From a checkpoint of a small transformer trained on Wikipedia.
Size: 13 layers, 3 heads of 128.
Architecture: LayerNorm before each block, learned positions, biases, tied embeddings.
Training: a variant of SOAP for these matrices, 946M tokens, 3609 steps.
Each number is 50 + 10 x the weight over its row's rms, rounded and kept within 0 to 99. Layers, rows and columns count from 0. The size before them is the row's rms in percent of the matrix's.

# layer 9 attention value, 384x256, rms 0.0359, rows 78-127, columns 0-63
094:57 48 41 57 63 38 56 59 52 56 55 52 54 52 41 41 69 57 55 55 48 64 54 52 48 67 46 38 44 60 38 53 56 42 54 71 55 56 56 47 47 49 45 58 54 50 37 36 66 41 47 44 40 66 54 50 31 51 43 48 49 29 45 38
093:35 54 45 41 54 58 48 55 35 61 47 55 49 65 28 54 55 49 58 51 57 52 55 47 43 56 38 42 63 42 59 29 40 46 33 52 58 41 62 54 36 47 56 72 48 42 54 57 56 47 60 41 53 50 55 56 57 42 45 55 40 69 55 32
095:44 68 45 36 59 41 59 45 58 38 52 45 56 61 65 54 58 54 69 44 45 35 40 61 46 56 36 53 48 39 58 48 43 44 48 38 74 55 54 50 45 54 36 68 52 60 61 40 34 43 62 70 33 41 53 54 52 51 45 40 50 50 24 50
093:45 50 60 62 47 56 64 43 56 45 59 48 39 58 57 60 51 26 51 37 57 60 51 70 49 54 49 51 46 59 35 36 62 27 50 36 57 38 62 36 52 42 32 48 40 65 44 65 41 49 56 51 56 36 60 46 47 53 49 46 56 46 48 55
090:46 52 57 57 29 57 47 46 55 44 51 54 50 46 44 37 51 37 48 67 55 53 44 44 49 47 45 52 48 54 54 45 44 51 55 50 58 34 52 45 63 46 64 53 57 67 54 52 56 60 51 57 57 45 48 43 59 44 48 63 42 45 56 45
098:64 55 56 41 49 56 48 62 47 31 48 60 34 39 37 47 49 66 45 44 55 53 46 42 44 51 49 43 55 57 45 52 44 48 41 62 34 49 57 45 58 55 51 70 45 57 59 44 63 59 34 49 57 36 65 48 51 59 59 41 58 48 61 56
096:43 66 62 56 47 40 70 43 40 31 52 58 31 61 43 37 47 55 36 67 63 57 39 47 60 57 52 67 58 47 41 64 42 52 50 44 60 44 52 43 71 67 52 42 41 66 44 56 23 56 57 32 53 44 48 54 50 51 75 46 47 56 45 62
097:46 57 65 41 47 61 45 51 63 41 77 52 28 59 39 47 47 56 29 42 64 43 57 65 42 31 65 54 61 70 48 76 44 27 57 68 58 60 52 47 33 56 45 58 45 66 51 59 54 55 42 62 51 47 42 42 48 64 41 43 47 61 41 68
095:55 45 43 46 40 44 51 63 54 71 64 62 40 48 42 41 63 66 65 55 43 45 43 67 59 47 50 51 44 38 49 52 45 45 49 56 54 63 60 38 56 53 52 49 45 51 55 41 33 48 47 50 62 61 50 38 48 46 55 35 46 45 49 15
095:59 65 72 46 46 56 49 54 47 40 39 47 26 46 41 40 41 65 54 25 34 51 47 45 35 54 48 35 72 37 53 51 49 54 45 43 62 54 62 56 56 43 48 80 52 33 46 51 35 52 58 41 68 57 49 40 50 51 46 68 45 55 42 60
099:50 42 34 53 53 32 52 41 39 47 49 62 49 48 50 41 48 52 56 52 73 55 40 68 29 54 48 42 49 41 64 52 38 53 48 56 27 40 49 64 41 51 43 50 74 48 36 54 58 65 35 64 51 64 59 50 52 56 65 51 43 61 47 51
095:51 31 55 57 51 57 55 47 59 46 54 28 55 60 60 33 46 63 39 41 39 54 41 69 59 48 44 38 45 55 58 53 62 41 35 73 46 57 55 49 61 37 49 44 47 45 52 47 48 36 54 44 54 52 57 49 28 51 42 45 46 62 56 46
099:45 67 50 40 59 71 71 42 59 62 38 43 42 62 45 33 50 62 45 44 49 39 56 56 52 70 53 47 46 39 47 55 57 48 46 50 69 57 48 62 48 61 54 52 42 38 42 36 64 59 32 46 60 59 57 49 44 46 56 48 28 58 58 37
093:68 47 48 52 55 51 44 28 51 54 55 42 41 57 50 46 53 38 66 46 58 44 53 38 30 40 34 61 39 45 40 54 41 51 59 47 58 49 40 73 49 56 51 35 57 42 46 62 41 47 41 42 38 63 53 19 50 36 53 38 56 51 55 44
101:73 36 37 38 56 64 52 51 52 34 52 48 40 49 49 55 41 60 77 47 51 58 70 34 63 48 50 56 61 52 43 46 44 45 35 51 40 43 47 58 43 31 57 51 57 55 44 59 41 56 53 42 66 58 42 47 48 53 70 53 45 70 33 52
094:25 66 64 42 52 52 53 44 47 43 42 59 50 33 42 44 47 88 48 50 45 38 33 69 28 46 54 60 64 60 51 50 46 37 57 43 48 39 59 44 40 23 41 52 56 63 56 65 46 59 45 55 49 44 29 34 58 35 59 49 64 54 45 48
103:56 48 56 58 50 49 60 63 44 53 42 51 48 57 50 50 40 51 63 49 45 11 50 47 44 54 53 67 39 20 54 60 45 49 58 47 44 48 51 57 63 44 45 46 57 57 64 50 37 46 49 34 58 58 54 61 37 44 39 42 68 63 47 46
096:60 55 71 30 51 56 57 44 61 49 57 52 44 56 36 53 43 56 66 44 62 74 58 46 58 61 40 43 45 58 39 37 53 71 62 40 51 46 44 62 59 56 53 59 56 46 59 54 45 61 51 54 41 54 63 52 49 58 57 56 46 49 41 36
105:33 47 57 39 34 32 51 53 57 56 48 63 48 55 53 51 70 51 41 28 46 52 50 46 57 31 35 62 26 56 66 53 59 57 57 49 46 46 55 59 68 55 55 49 45 59 48 61 52 60 44 32 49 48 50 57 42 57 50 58 45 44 50 48
095:58 55 41 36 41 65 55 49 34 53 57 34 44 54 59 49 71 70 59 38 44 66 44 32 51 34 50 57 48 46 55 28 55 48 42 43 55 46 49 60 54 62 54 51 42 52 70 48 42 47 51 44 47 36 39 56 39 61 71 42 51 41 45 45
093:63 55 46 30 56 49 48 56 41 48 34 23 53 40 46 43 35 59 38 50 52 53 36 44 44 50 52 48 36 46 53 33 45 44 59 52 52 35 46 60 59 55 52 42 58 62 62 54 63 46 51 61 29 49 59 53 67 39 60 57 45 55 53 41
088:63 38 57 63 40 39 67 59 53 68 60 49 38 44 55 48 50 52 61 55 46 47 49 63 43 39 41 45 50 53 39 52 36 56 57 36 29 67 56 45 54 52 56 51 61 48 47 50 47 38 44 52 66 45 56 41 44 52 29 63 47 43 46 59
098:37 48 53 49 61 55 32 64 36 60 52 64 52 31 49 64 39 53 57 51 65 44 61 41 47 52 38 56 77 55 62 52 46 54 38 48 61 62 62 42 21 46 44 50 58 53 46 50 47 54 31 60 55 43 63 56 40 43 46 40 48 54 50 54
089:36 45 60 40 47 56 58 48 42 38 35 50 35 41 46 57 65 59 49 63 51 36 64 49 72 57 74 41 46 56 57 65 48 50 36 41 40 33 45 42 59 54 50 57 38 28 44 43 43 63 49 51 60 55 58 46 34 55 52 47 48 38 52 48
096:27 46 54 50 51 60 53 50 67 50 54 49 50 59 41 58 50 27 57 45 32 52 54 30 35 50 69 48 45 50 55 40 59 48 53 60 24 55 52 52 37 45 41 56 45 57 52 60 55 52 54 57 65 56 54 38 59 62 63 53 50 45 45 56
099:42 51 33 25 41 71 59 64 56 58 45 47 54 52 35 55 39 36 45 48 54 63 57 59 48 41 41 54 45 43 68 55 50 53 36 30 45 49 60 46 61 32 48 37 74 57 54 56 53 53 45 42 58 68 44 50 50 46 56 49 53 39 51 52
098:33 52 39 56 64 57 52 37 63 42 33 52 50 35 45 33 62 62 60 42 44 57 39 58 53 59 45 74 38 53 51 75 55 41 69 61 51 53 42 51 37 36 52 38 41 43 59 41 60 63 71 62 52 36 54 53 72 54 28 54 58 62 51 68
096:44 67 54 55 53 63 50 46 58 44 34 47 53 34 39 46 44 69 56 67 55 45 35 43 62 33 34 44 36 40 54 40 47 43 48 51 51 62 44 59 42 35 55 62 55 55 57 57 33 68 54 51 60 41 55 54 64 57 60 48 55 45 41 72
103:56 48 63 56 54 52 39 58 56 41 52 59 56 60 50 65 43 55 55 34 58 38 56 51 37 40 46 46 54 46 47 63 56 44 31 52 47 52 59 42 62 31 50 54 57 55 35 62 39 43 23 33 73 49 68 50 55 49 37 64 42 35 49 53
096:41 72 54 53 76 52 45 54 68 43 62 43 41 50 53 45 57 67 33 56 58 45 35 51 52 52 68 50 50 48 45 48 34 41 55 46 63 40 50 49 47 45 44 33 60 72 34 46 50 69 63 40 70 65 55 61 45 37 53 50 48 46 52 57
092:57 61 52 45 51 58 58 56 34 69 45 48 57 34 39 61 66 45 39 55 38 53 61 34 53 59 46 63 53 48 75 49 49 41 32 65 48 46 54 48 46 59 50 55 46 56 60 48 46 49 40 39 60 31 54 40 45 67 53 58 60 48 46 57
095:50 36 36 39 46 45 29 54 67 55 71 45 38 38 67 51 51 55 52 47 53 37 45 61 54 44 19 50 61 42 40 38 57 46 40 62 37 46 66 51 43 28 60 24 42 41 44 61 57 52 58 38 40 50 49 47 53 59 39 44 48 57 55 54
096:51 54 47 51 58 46 51 39 48 43 33 43 56 54 54 22 50 62 54 45 48 55 40 41 31 59 44 23 55 43 43 44 45 49 48 45 41 55 49 52 44 59 49 54 55 69 49 55 59 52 40 39 77 48 56 39 57 34 61 44 54 40 36 53
095:64 55 48 49 46 47 34 43 62 51 29 48 40 42 28 47 47 41 40 44 54 59 51 46 42 41 65 57 62 55 49 62 53 60 38 58 61 69 62 41 34 61 64 67 68 46 70 39 51 48 49 51 56 47 48 47 61 55 51 55 47 49 54 33
103:54 45 59 49 43 63 56 60 47 43 44 46 49 37 49 54 72 68 47 38 53 42 32 50 49 81 52 35 56 53 30 41 50 51 43 47 61 70 44 57 53 55 63 55 34 47 54 48 48 71 36 50 29 59 54 61 57 51 51 41 47 60 49 38
103:54 41 64 62 46 36 42 40 60 35 67 39 40 28 49 60 53 56 57 55 48 45 62 55 60 60 40 60 57 53 52 54 63 42 42 53 47 41 42 50 55 52 43 41 64 45 43 72 35 43 41 54 56 47 53 58 60 59 54 37 51 40 52 45
098:36 63 48 47 54 30 49 62 48 56 61 56 59 45 59 32 55 62 59 48 39 52 42 51 38 47 45 57 52 50 44 64 51 44 31 59 54 62 65 57 51 39 49 46 50 51 44 63 31 38 28 54 63 47 58 49 52 40 31 48 33 50 24 62
093:63 55 52 53 57 56 57 47 49 58 65 66 49 32 53 45 43 39 48 59 55 43 51 41 61 52 88 45 42 51 51 45 31 41 56 61 39 47 54 28 56 39 43 41 44 45 51 45 57 39 39 43 40 44 52 54 49 38 52 51 49 38 50 40
088:52 76 50 41 48 47 46 60 55 44 45 54 53 56 58 59 58 57 47 48 49 67 46 29 66 39 64 41 58 51 47 55 49 56 53 33 46 34 48 53 62 54 66 48 66 65 38 49 49 50 47 30 44 53 39 46 63 50 50 48 57 58 58 42
096:62 46 64 44 44 53 43 46 34 48 53 43 54 39 49 63 40 55 45 52 47 54 45 39 50 44 51 42 71 62 49 53 57 48 47 29 53 38 52 49 33 61 27 46 46 51 45 56 55 44 56 66 52 49 57 53 58 49 57 36 65 64 46 45
094:45 56 52 46 57 47 52 57 48 61 49 58 46 62 56 49 52 69 62 46 47 52 51 60 51 41 58 43 50 50 50 51 52 56 64 49 59 40 42 34 48 64 51 42 68 63 63 52 45 62 45 53 62 63 56 54 36 44 61 46 45 25 42 73
100:67 54 50 62 29 49 56 61 40 49 78 46 56 54 40 59 47 59 49 49 42 57 63 58 54 43 43 61 44 45 34 57 53 67 51 61 60 40 70 52 56 59 52 37 49 49 62 65 51 49 51 60 54 42 46 31 49 59 66 40 41 65 54 57
100:46 49 42 54 49 65 35 36 51 50 60 45 42 52 56 59 39 37 49 55 44 49 35 48 45 53 53 37 55 40 52 47 62 44 57 56 48 54 62 58 57 48 59 72 41 60 53 39 53 42 44 33 74 49 37 61 37 48 49 44 57 44 59 60
096:40 41 37 64 59 45 42 60 69 56 50 43 59 47 44 51 37 54 56 47 47 30 39 75 64 57 68 51 48 69 54 38 55 53 59 43 51 57 36 57 53 62 29 50 50 48 58 42 54 53 43 41 72 46 37 72 41 72 39 54 39 39 57 47
101:57 46 60 55 80 49 55 57 52 44 51 50 52 50 48 49 35 50 41 62 54 49 49 43 46 40 43 48 45 51 38 46 59 51 52 55 50 52 48 37 58 29 60 40 41 60 44 56 35 57 25 58 32 42 51 51 40 39 50 35 71 64 55 36
099:33 62 49 44 58 66 52 39 55 49 63 55 61 52 58 62 49 46 58 49 43 46 60 45 42 62 55 43 51 61 48 42 65 59 42 52 56 38 42 35 69 49 42 46 59 50 55 57 58 59 43 43 55 64 57 37 49 49 33 57 51 36 64 39
099:47 39 50 39 54 44 60 42 69 44 57 41 54 51 46 44 36 47 48 61 52 43 51 38 60 62 55 39 41 52 48 58 36 39 52 36 68 38 26 80 42 42 61 55 51 50 62 41 72 49 52 33 59 49 43 60 49 35 47 37 59 34 51 69
098:47 59 41 34 41 52 60 59 34 40 60 50 48 55 43 51 62 53 44 34 48 63 50 46 48 40 57 71 58 35 65 32 36 33 67 44 53 43 63 55 64 44 55 49 63 49 40 38 61 49 50 53 54 71 58 42 37 59 48 43 51 61 43 55
098:52 50 48 36 59 51 40 51 66 48 57 35 57 41 46 45 49 60 41 49 62 49 65 35 40 52 48 45 54 36 38 55 41 51 53 44 42 48 48 50 54 53 34 53 38 56 45 59 67 42 55 32 51 51 30 51 55 33 62 56 61 43 42 65
099:39 56 36 49 62 49 44 52 55 62 50 44 45 56 58 53 46 57 42 35 56 43 62 51 49 55 50 76 46 55 41 55 54 57 42 54 41 41 49 45 53 44 37 62 61 75 48 47 50 60 73 47 39 48 46 56 53 54 49 52 46 44 57 57
# layer 9 attention output (transposed), 384x256, rms 0.0443, rows 78-127, columns 0-63
100:42 51 55 47 43 53 55 51 64 30 46 49 50 40 45 43 41 41 40 52 45 26 40 46 35 30 44 60 56 52 74 51 62 46 50 37 41 32 44 37 57 73 52 50 47 58 49 72 34 61 41 46 59 33 55 45 66 43 52 46 65 64 57 53
098:60 49 57 50 58 34 55 55 62 47 56 38 50 39 72 67 53 53 53 56 46 55 54 47 61 46 67 56 59 45 23 63 63 55 45 37 41 73 51 57 74 44 54 32 59 74 66 38 46 53 56 54 52 59 47 48 61 55 61 37 52 50 54 58
102:45 46 53 52 49 51 63 42 55 63 53 56 32 36 46 48 56 55 44 60 59 63 56 37 47 50 55 38 43 48 59 63 50 46 55 51 34 57 42 44 53 51 55 23 60 51 38 71 64 67 50 37 66 63 63 43 55 47 51 56 47 51 79 55
100:41 54 37 50 58 50 41 72 52 48 48 41 55 33 44 42 57 73 43 73 34 42 46 42 51 37 52 59 66 38 68 60 33 47 62 59 36 64 54 63 57 50 71 41 51 41 52 37 58 33 48 46 44 57 46 56 45 49 60 57 44 50 48 63
095:52 32 44 39 46 71 40 40 55 56 55 38 46 56 57 63 22 40 63 52 57 58 52 35 49 49 52 43 53 47 34 50 62 65 59 41 46 60 48 63 43 60 50 59 40 40 56 46 35 33 38 46 48 41 44 61 28 64 34 44 56 74 54 45
102:52 49 37 47 57 56 56 41 70 55 50 50 65 52 56 74 60 49 52 59 48 45 56 67 58 38 39 52 46 53 56 47 68 40 54 49 70 47 43 37 47 64 47 38 49 46 54 39 42 31 63 53 44 59 34 73 60 32 49 64 48 58 38 52
103:57 35 39 64 66 64 26 51 69 64 48 53 64 47 65 60 48 36 57 33 59 53 55 55 50 38 54 49 41 51 47 53 60 32 62 57 37 52 33 74 40 54 57 61 54 39 56 52 61 39 51 50 44 50 34 44 52 48 40 69 55 57 53 59
100:50 51 43 60 48 51 51 54 40 59 35 52 57 50 60 57 55 57 57 73 31 67 40 32 51 63 42 62 38 42 64 15 50 56 44 48 39 26 40 44 59 40 41 41 38 34 39 39 63 54 52 46 53 61 46 35 67 48 68 59 48 52 64 38
105:47 51 59 54 67 46 53 50 66 46 52 43 54 64 48 44 46 33 36 45 64 47 57 50 38 60 53 57 55 43 51 52 56 62 42 42 47 26 49 62 59 42 54 58 60 37 46 55 66 48 63 50 39 34 47 68 49 60 46 45 62 48 63 55
101:35 39 15 53 51 45 54 55 40 40 51 62 62 47 54 65 74 46 46 59 54 37 66 39 60 48 62 71 28 57 42 56 24 54 53 47 48 45 44 60 49 39 52 38 53 69 50 43 53 50 61 51 43 47 54 74 55 44 45 42 47 36 50 45
107:66 55 67 48 51 58 43 47 66 52 46 44 49 56 58 52 43 52 47 49 42 55 37 39 56 66 56 52 52 48 51 50 56 33 43 42 45 62 57 54 56 53 58 56 43 54 54 55 49 44 55 37 34 49 43 48 51 33 42 47 45 53 55 63
099:49 61 46 52 51 46 41 58 37 56 52 53 38 45 47 67 29 49 54 51 60 48 48 39 39 52 61 53 45 45 50 67 46 55 46 48 39 28 57 43 28 65 56 61 62 59 58 57 53 60 50 65 49 37 38 50 59 49 55 46 52 38 36 57
102:52 29 49 41 33 37 36 41 60 46 72 41 62 32 56 61 45 26 43 45 66 66 44 33 54 39 44 50 46 41 55 49 60 47 54 67 32 45 53 55 63 56 39 52 61 61 56 54 51 34 58 46 47 49 33 28 61 71 54 43 43 44 30 63
095:36 54 49 41 51 53 54 64 55 43 47 41 60 45 41 40 46 31 46 35 65 46 58 61 70 72 56 36 49 52 46 44 55 43 44 61 54 48 47 48 47 39 44 69 41 80 57 46 47 54 71 47 36 40 51 69 45 60 54 56 44 52 45 42
110:48 56 53 48 38 37 58 44 51 40 49 53 54 49 44 47 58 38 32 43 39 50 19 67 49 44 64 55 33 51 46 59 42 53 57 47 56 47 59 44 57 66 50 61 41 38 49 39 55 52 59 47 46 56 56 35 57 55 35 41 49 28 36 54
097:50 43 33 62 40 53 41 52 44 54 60 38 37 73 54 80 59 35 45 50 54 52 49 41 70 38 53 49 42 53 46 49 48 62 54 72 44 52 54 55 52 73 49 45 52 49 30 49 56 53 54 52 43 49 72 55 46 60 38 55 21 47 60 57
109:42 47 37 46 58 50 37 49 71 46 71 54 54 32 39 48 60 53 58 31 64 65 49 45 52 37 39 42 61 75 59 51 53 55 51 54 49 43 36 40 62 48 70 71 52 48 34 44 65 52 54 60 38 45 38 39 61 63 58 59 42 35 58 41
103:46 41 43 69 44 37 54 59 42 45 52 27 43 47 56 61 50 60 43 65 51 42 48 54 66 48 55 46 59 39 47 47 51 37 55 46 52 45 49 46 50 41 50 49 50 69 34 42 39 32 51 26 45 39 55 55 49 57 39 42 67 47 56 69
109:46 62 46 60 47 65 52 57 45 50 44 34 46 38 44 51 40 48 46 68 62 56 57 40 46 79 58 49 55 45 28 46 48 52 71 47 41 40 48 43 53 49 53 47 50 50 62 44 34 27 44 65 65 30 56 41 55 33 44 52 38 60 39 51
105:49 42 67 65 63 50 60 52 43 51 34 76 47 54 52 37 46 53 48 52 51 60 59 70 41 64 65 54 44 55 52 42 52 54 54 75 57 51 54 47 41 41 34 45 46 55 38 31 62 44 41 69 39 62 41 41 60 45 61 76 68 52 44 49
097:55 41 58 53 60 41 55 37 57 56 48 74 53 45 35 57 59 36 50 68 28 45 44 57 59 57 39 76 59 44 46 53 69 45 50 32 59 54 55 50 30 26 46 50 48 58 24 49 48 51 59 52 65 45 46 53 39 49 50 45 53 39 59 51
095:30 73 39 49 58 58 30 32 38 55 50 42 63 53 50 57 49 40 36 56 48 58 48 45 43 49 53 52 57 33 46 56 35 60 49 50 58 37 26 30 38 50 37 45 53 47 52 44 40 49 54 39 40 58 47 51 58 68 60 40 44 49 38 54
109:63 64 31 49 48 51 64 47 53 39 34 33 50 59 51 15 53 47 74 29 42 45 46 36 53 50 60 46 26 38 25 55 48 49 60 49 39 33 40 43 59 28 28 51 33 49 63 38 52 38 54 37 53 64 58 48 55 53 62 52 50 47 55 36
095:52 56 43 58 40 38 53 51 46 53 68 59 57 41 58 46 52 55 43 36 27 45 40 50 26 55 36 51 39 47 46 46 52 48 50 66 64 47 71 68 55 34 51 53 62 49 50 68 53 47 42 44 41 57 51 55 60 42 57 60 69 61 51 38
103:65 53 32 53 53 41 50 64 43 51 47 49 47 51 52 63 48 74 38 57 58 43 52 56 67 58 41 41 60 52 42 51 43 48 49 51 68 53 53 43 58 47 42 47 49 50 51 50 41 41 56 58 42 36 64 54 41 17 58 53 54 56 62 50
104:51 63 67 63 48 43 50 47 40 46 62 42 37 54 60 58 45 49 66 61 45 39 34 42 54 64 46 62 55 59 33 49 62 26 44 51 45 57 52 62 42 52 46 61 41 56 51 59 47 60 48 67 30 47 65 63 48 48 50 37 27 81 44 39
103:66 44 47 48 48 49 42 46 46 59 58 44 40 67 45 62 41 30 36 56 70 37 52 53 51 40 56 34 45 35 64 26 54 51 28 33 51 33 41 36 59 57 40 47 51 52 45 67 39 33 36 55 54 60 44 49 27 36 68 41 53 41 58 47
102:55 33 50 36 30 31 49 63 46 48 57 55 38 56 53 43 49 55 39 43 62 67 53 60 37 68 61 52 70 69 59 56 54 47 35 51 37 47 53 37 38 59 40 49 36 57 28 52 45 37 43 56 52 62 46 54 36 42 25 54 42 50 63 28
105:31 41 40 55 52 43 59 53 49 43 57 37 45 44 56 40 57 54 36 58 53 60 45 53 60 35 58 63 38 49 59 64 56 47 68 44 49 36 62 60 58 64 45 47 49 34 58 48 63 47 66 55 40 50 29 48 46 38 55 57 54 45 47 58
100:49 44 53 46 35 56 63 59 48 59 58 46 59 45 43 68 38 35 67 64 51 50 55 56 46 41 22 42 41 47 47 60 50 59 41 56 36 54 38 54 42 53 53 55 43 31 51 47 54 46 33 47 37 40 34 39 52 49 43 47 58 40 54 56
100:53 50 46 46 54 44 70 37 52 41 52 67 63 54 60 59 33 44 60 45 59 50 48 58 46 40 59 39 53 49 38 42 64 74 53 48 58 46 60 63 56 43 51 50 53 52 47 56 45 37 49 61 40 69 43 71 59 39 54 49 36 45 52 52
103:41 70 66 53 34 41 56 56 45 46 45 51 50 70 33 37 46 49 50 51 61 53 40 55 48 46 75 56 61 41 66 53 42 43 61 40 59 52 41 51 43 58 39 66 51 46 50 46 46 48 62 47 54 37 45 66 50 24 52 45 51 50 44 35
101:55 47 60 59 35 54 39 54 48 46 50 40 32 33 40 50 37 47 42 56 41 48 57 63 68 47 56 72 46 55 65 52 38 53 42 46 44 59 44 59 58 51 52 60 38 38 54 43 32 56 66 28 23 62 47 64 36 55 40 54 60 64 44 32
098:46 57 54 60 41 40 61 30 42 60 71 59 68 63 46 60 46 61 51 60 36 40 49 56 55 61 30 47 34 60 43 40 44 61 51 40 48 32 45 59 66 53 27 42 44 56 34 67 52 51 58 49 48 59 53 49 38 35 55 45 52 61 37 51
107:43 71 58 58 58 53 64 53 40 58 66 31 67 56 58 42 41 45 45 40 41 49 42 46 41 23 50 64 57 46 67 40 59 46 58 64 43 53 62 50 47 50 30 36 35 65 32 45 36 35 53 62 61 42 36 41 40 34 41 54 55 40 52 47
107:58 68 45 30 63 51 56 72 50 56 36 49 43 63 38 55 48 37 52 54 52 43 33 56 54 49 54 22 41 28 44 49 54 39 37 56 57 54 67 42 49 61 44 50 28 41 59 50 69 54 62 58 45 46 61 48 45 37 50 61 40 51 41 47
109:54 64 49 62 36 49 54 45 50 44 38 51 46 48 40 65 57 35 31 50 42 57 58 50 54 45 51 46 44 48 56 69 37 61 56 55 55 39 64 55 56 72 43 45 57 47 44 56 56 57 73 61 66 38 41 38 53 49 65 47 63 56 66 48
101:51 44 50 46 38 50 51 49 41 43 46 48 69 62 61 45 55 56 48 43 38 40 48 47 48 42 34 37 59 38 41 62 50 47 28 37 60 57 43 56 41 55 61 57 54 50 45 60 49 53 55 64 58 63 42 45 50 41 39 48 47 38 49 41
097:50 38 54 65 43 37 59 32 47 62 39 40 46 39 39 38 52 44 54 43 62 38 46 67 50 38 54 46 33 66 58 29 43 57 40 60 54 56 49 56 30 60 38 52 49 49 52 58 47 59 47 71 40 44 48 37 40 63 61 52 52 35 44 46
102:54 47 42 44 62 57 57 49 58 35 47 49 43 42 43 31 41 69 68 62 44 49 54 59 43 67 43 60 37 19 57 43 38 53 58 66 55 55 56 68 56 41 61 54 54 48 48 47 51 72 50 41 49 50 43 53 56 59 42 58 30 38 62 63
103:55 61 41 64 40 54 44 33 50 45 59 37 59 58 42 25 50 51 39 36 63 54 47 56 44 50 47 62 37 52 52 54 28 38 44 47 44 54 52 64 50 40 48 65 46 40 29 60 62 50 46 45 48 35 45 51 48 54 36 43 62 59 53 45
105:30 55 57 42 66 44 50 50 60 45 29 36 46 56 46 43 59 55 32 48 36 58 48 54 51 58 49 52 43 59 62 55 45 47 30 30 44 63 39 50 26 55 52 70 68 49 40 30 44 71 32 38 48 44 58 57 50 53 30 62 59 37 54 55
108:60 23 75 59 54 45 52 60 43 40 46 35 63 58 46 47 66 57 42 61 44 69 52 42 43 50 40 66 31 64 50 52 38 52 40 47 27 58 37 39 47 50 21 47 73 28 44 44 55 52 35 65 45 42 51 46 53 50 55 42 44 53 47 36
103:59 61 64 43 53 52 56 49 36 62 58 50 50 52 58 52 58 49 55 50 59 68 44 45 47 50 39 44 48 46 44 68 64 44 63 47 61 42 64 65 49 46 61 53 46 34 49 63 41 45 44 49 41 45 53 34 54 33 54 69 57 49 56 56
106:49 48 62 52 39 48 35 44 50 68 57 34 47 42 43 45 63 45 52 40 51 56 28 63 49 41 41 50 53 50 59 56 43 60 46 56 50 42 45 73 24 69 26 56 47 39 56 44 54 47 63 46 61 57 58 52 48 57 50 71 33 41 53 48
103:52 47 45 56 58 48 49 52 63 53 56 47 56 51 54 40 46 49 55 52 64 55 46 47 56 41 56 50 52 45 54 39 52 49 55 42 49 61 63 69 28 49 56 41 35 45 62 42 48 49 61 61 44 38 42 64 48 50 59 31 51 59 43 51
103:42 43 61 44 48 45 44 48 45 34 33 56 42 59 58 41 32 33 69 39 58 54 36 60 43 50 41 63 56 48 50 38 50 56 53 57 44 54 37 57 71 37 36 42 51 38 33 60 35 66 49 49 41 35 63 50 74 64 53 49 51 63 51 35
098:32 45 59 53 62 24 34 56 59 46 48 60 53 36 65 46 49 44 41 63 47 39 43 42 56 74 46 45 43 56 49 63 51 63 47 56 45 50 58 57 55 47 42 47 50 45 61 55 45 49 47 56 49 31 44 50 48 28 51 48 43 31 57 50
108:55 49 39 39 20 52 64 46 37 35 55 57 47 53 62 45 51 35 56 54 41 38 57 64 62 61 50 43 41 52 58 41 50 53 71 60 59 68 30 47 54 61 61 38 59 50 47 50 48 49 50 58 57 58 55 38 29 72 38 47 35 45 45 63
105:59 48 44 48 42 42 55 34 40 39 63 41 47 59 47 45 56 29 50 62 61 47 36 62 56 38 49 43 52 43 42 44 36 40 61 30 50 51 45 56 45 55 65 31 36 40 51 60 58 46 36 63 50 39 58 51 48 58 46 43 52 35 48 54
# layer 9 attention query, 384x256, rms 0.0358, rows 128-132, columns 0-63
086:57 48 46 57 44 51 61 45 57 40 56 53 59 43 81 61 47 36 50 65 61 44 56 39 38 45 46 55 59 51 42 67 65 46 72 63 52 74 44 53 43 54 42 37 36 49 51 52 46 51 36 48 41 62 47 53 50 75 55 58 48 44 58 41
086:45 59 44 53 43 40 44 48 31 43 43 52 58 62 45 57 32 36 42 52 63 60 44 58 51 48 37 45 53 40 44 24 56 60 59 42 58 58 43 51 51 26 52 47 55 62 51 47 60 55 43 29 61 33 33 60 58 51 55 43 57 54 60 56
093:52 55 43 45 42 36 49 51 52 48 57 45 46 55 61 68 55 47 54 47 38 46 36 43 48 43 38 37 54 29 39 57 51 42 44 68 52 46 53 45 51 43 29 41 58 56 49 47 45 39 43 48 56 50 38 58 57 39 51 58 34 44 65 66
092:48 43 45 56 53 44 49 64 56 41 42 55 46 45 61 57 56 47 33 57 56 30 57 50 46 53 38 63 32 46 44 48 49 48 41 61 59 53 53 48 50 30 55 51 40 48 50 61 59 50 80 51 48 39 43 45 58 49 65 53 49 56 20 40
090:52 59 62 36 40 49 46 38 65 43 52 54 46 45 46 61 53 55 49 60 36 66 60 64 48 56 46 53 47 41 50 46 59 54 26 27 47 56 60 62 58 61 59 52 54 52 60 45 65 46 58 58 30 56 50 40 46 45 28 34 43 59 36 69
# layer 9 attention key, 384x256, rms 0.0359, rows 128-131, columns 0-63
094:61 50 45 45 56 53 41 49 42 69 64 40 42 36 58 50 44 56 54 55 30 36 57 51 48 36 48 42 58 68 55 67 51 36 38 51 82 64 44 52 74 49 45 48 64 38 41 64 53 54 47 57 38 52 50 41 55 64 34 40 58 36 47 69
088:52 57 41 42 45 51 45 47 56 43 39 60 36 39 41 40 57 54 55 56 57 43 49 51 54 43 58 58 44 56 71 36 51 42 39 40 52 49 61 61 63 38 54 62 34 52 42 77 36 30 55 66 73 31 37 36 42 47 49 51 41 46 56 22
098:62 49 22 49 44 38 51 52 51 49 55 37 52 61 42 62 46 68 42 43 43 32 46 48 55 60 48 50 51 64 53 44 56 59 37 67 53 52 49 61 45 62 34 48 51 46 40 48 58 43 50 39 45 57 48 41 46 53 50 52 46 42 56 53
092:42 49 42 48 31 69 58 57 63 71 52 37 47 58 38 59 42 50 44 44 51 20 53 59 64 58 68 61 48 32 56 33 49 35 65 63 78 61 42 49 46 29 53 56 42 39 43 41 44 56 46 45 48 32 55 53 45 29 59 50 50 43 59 53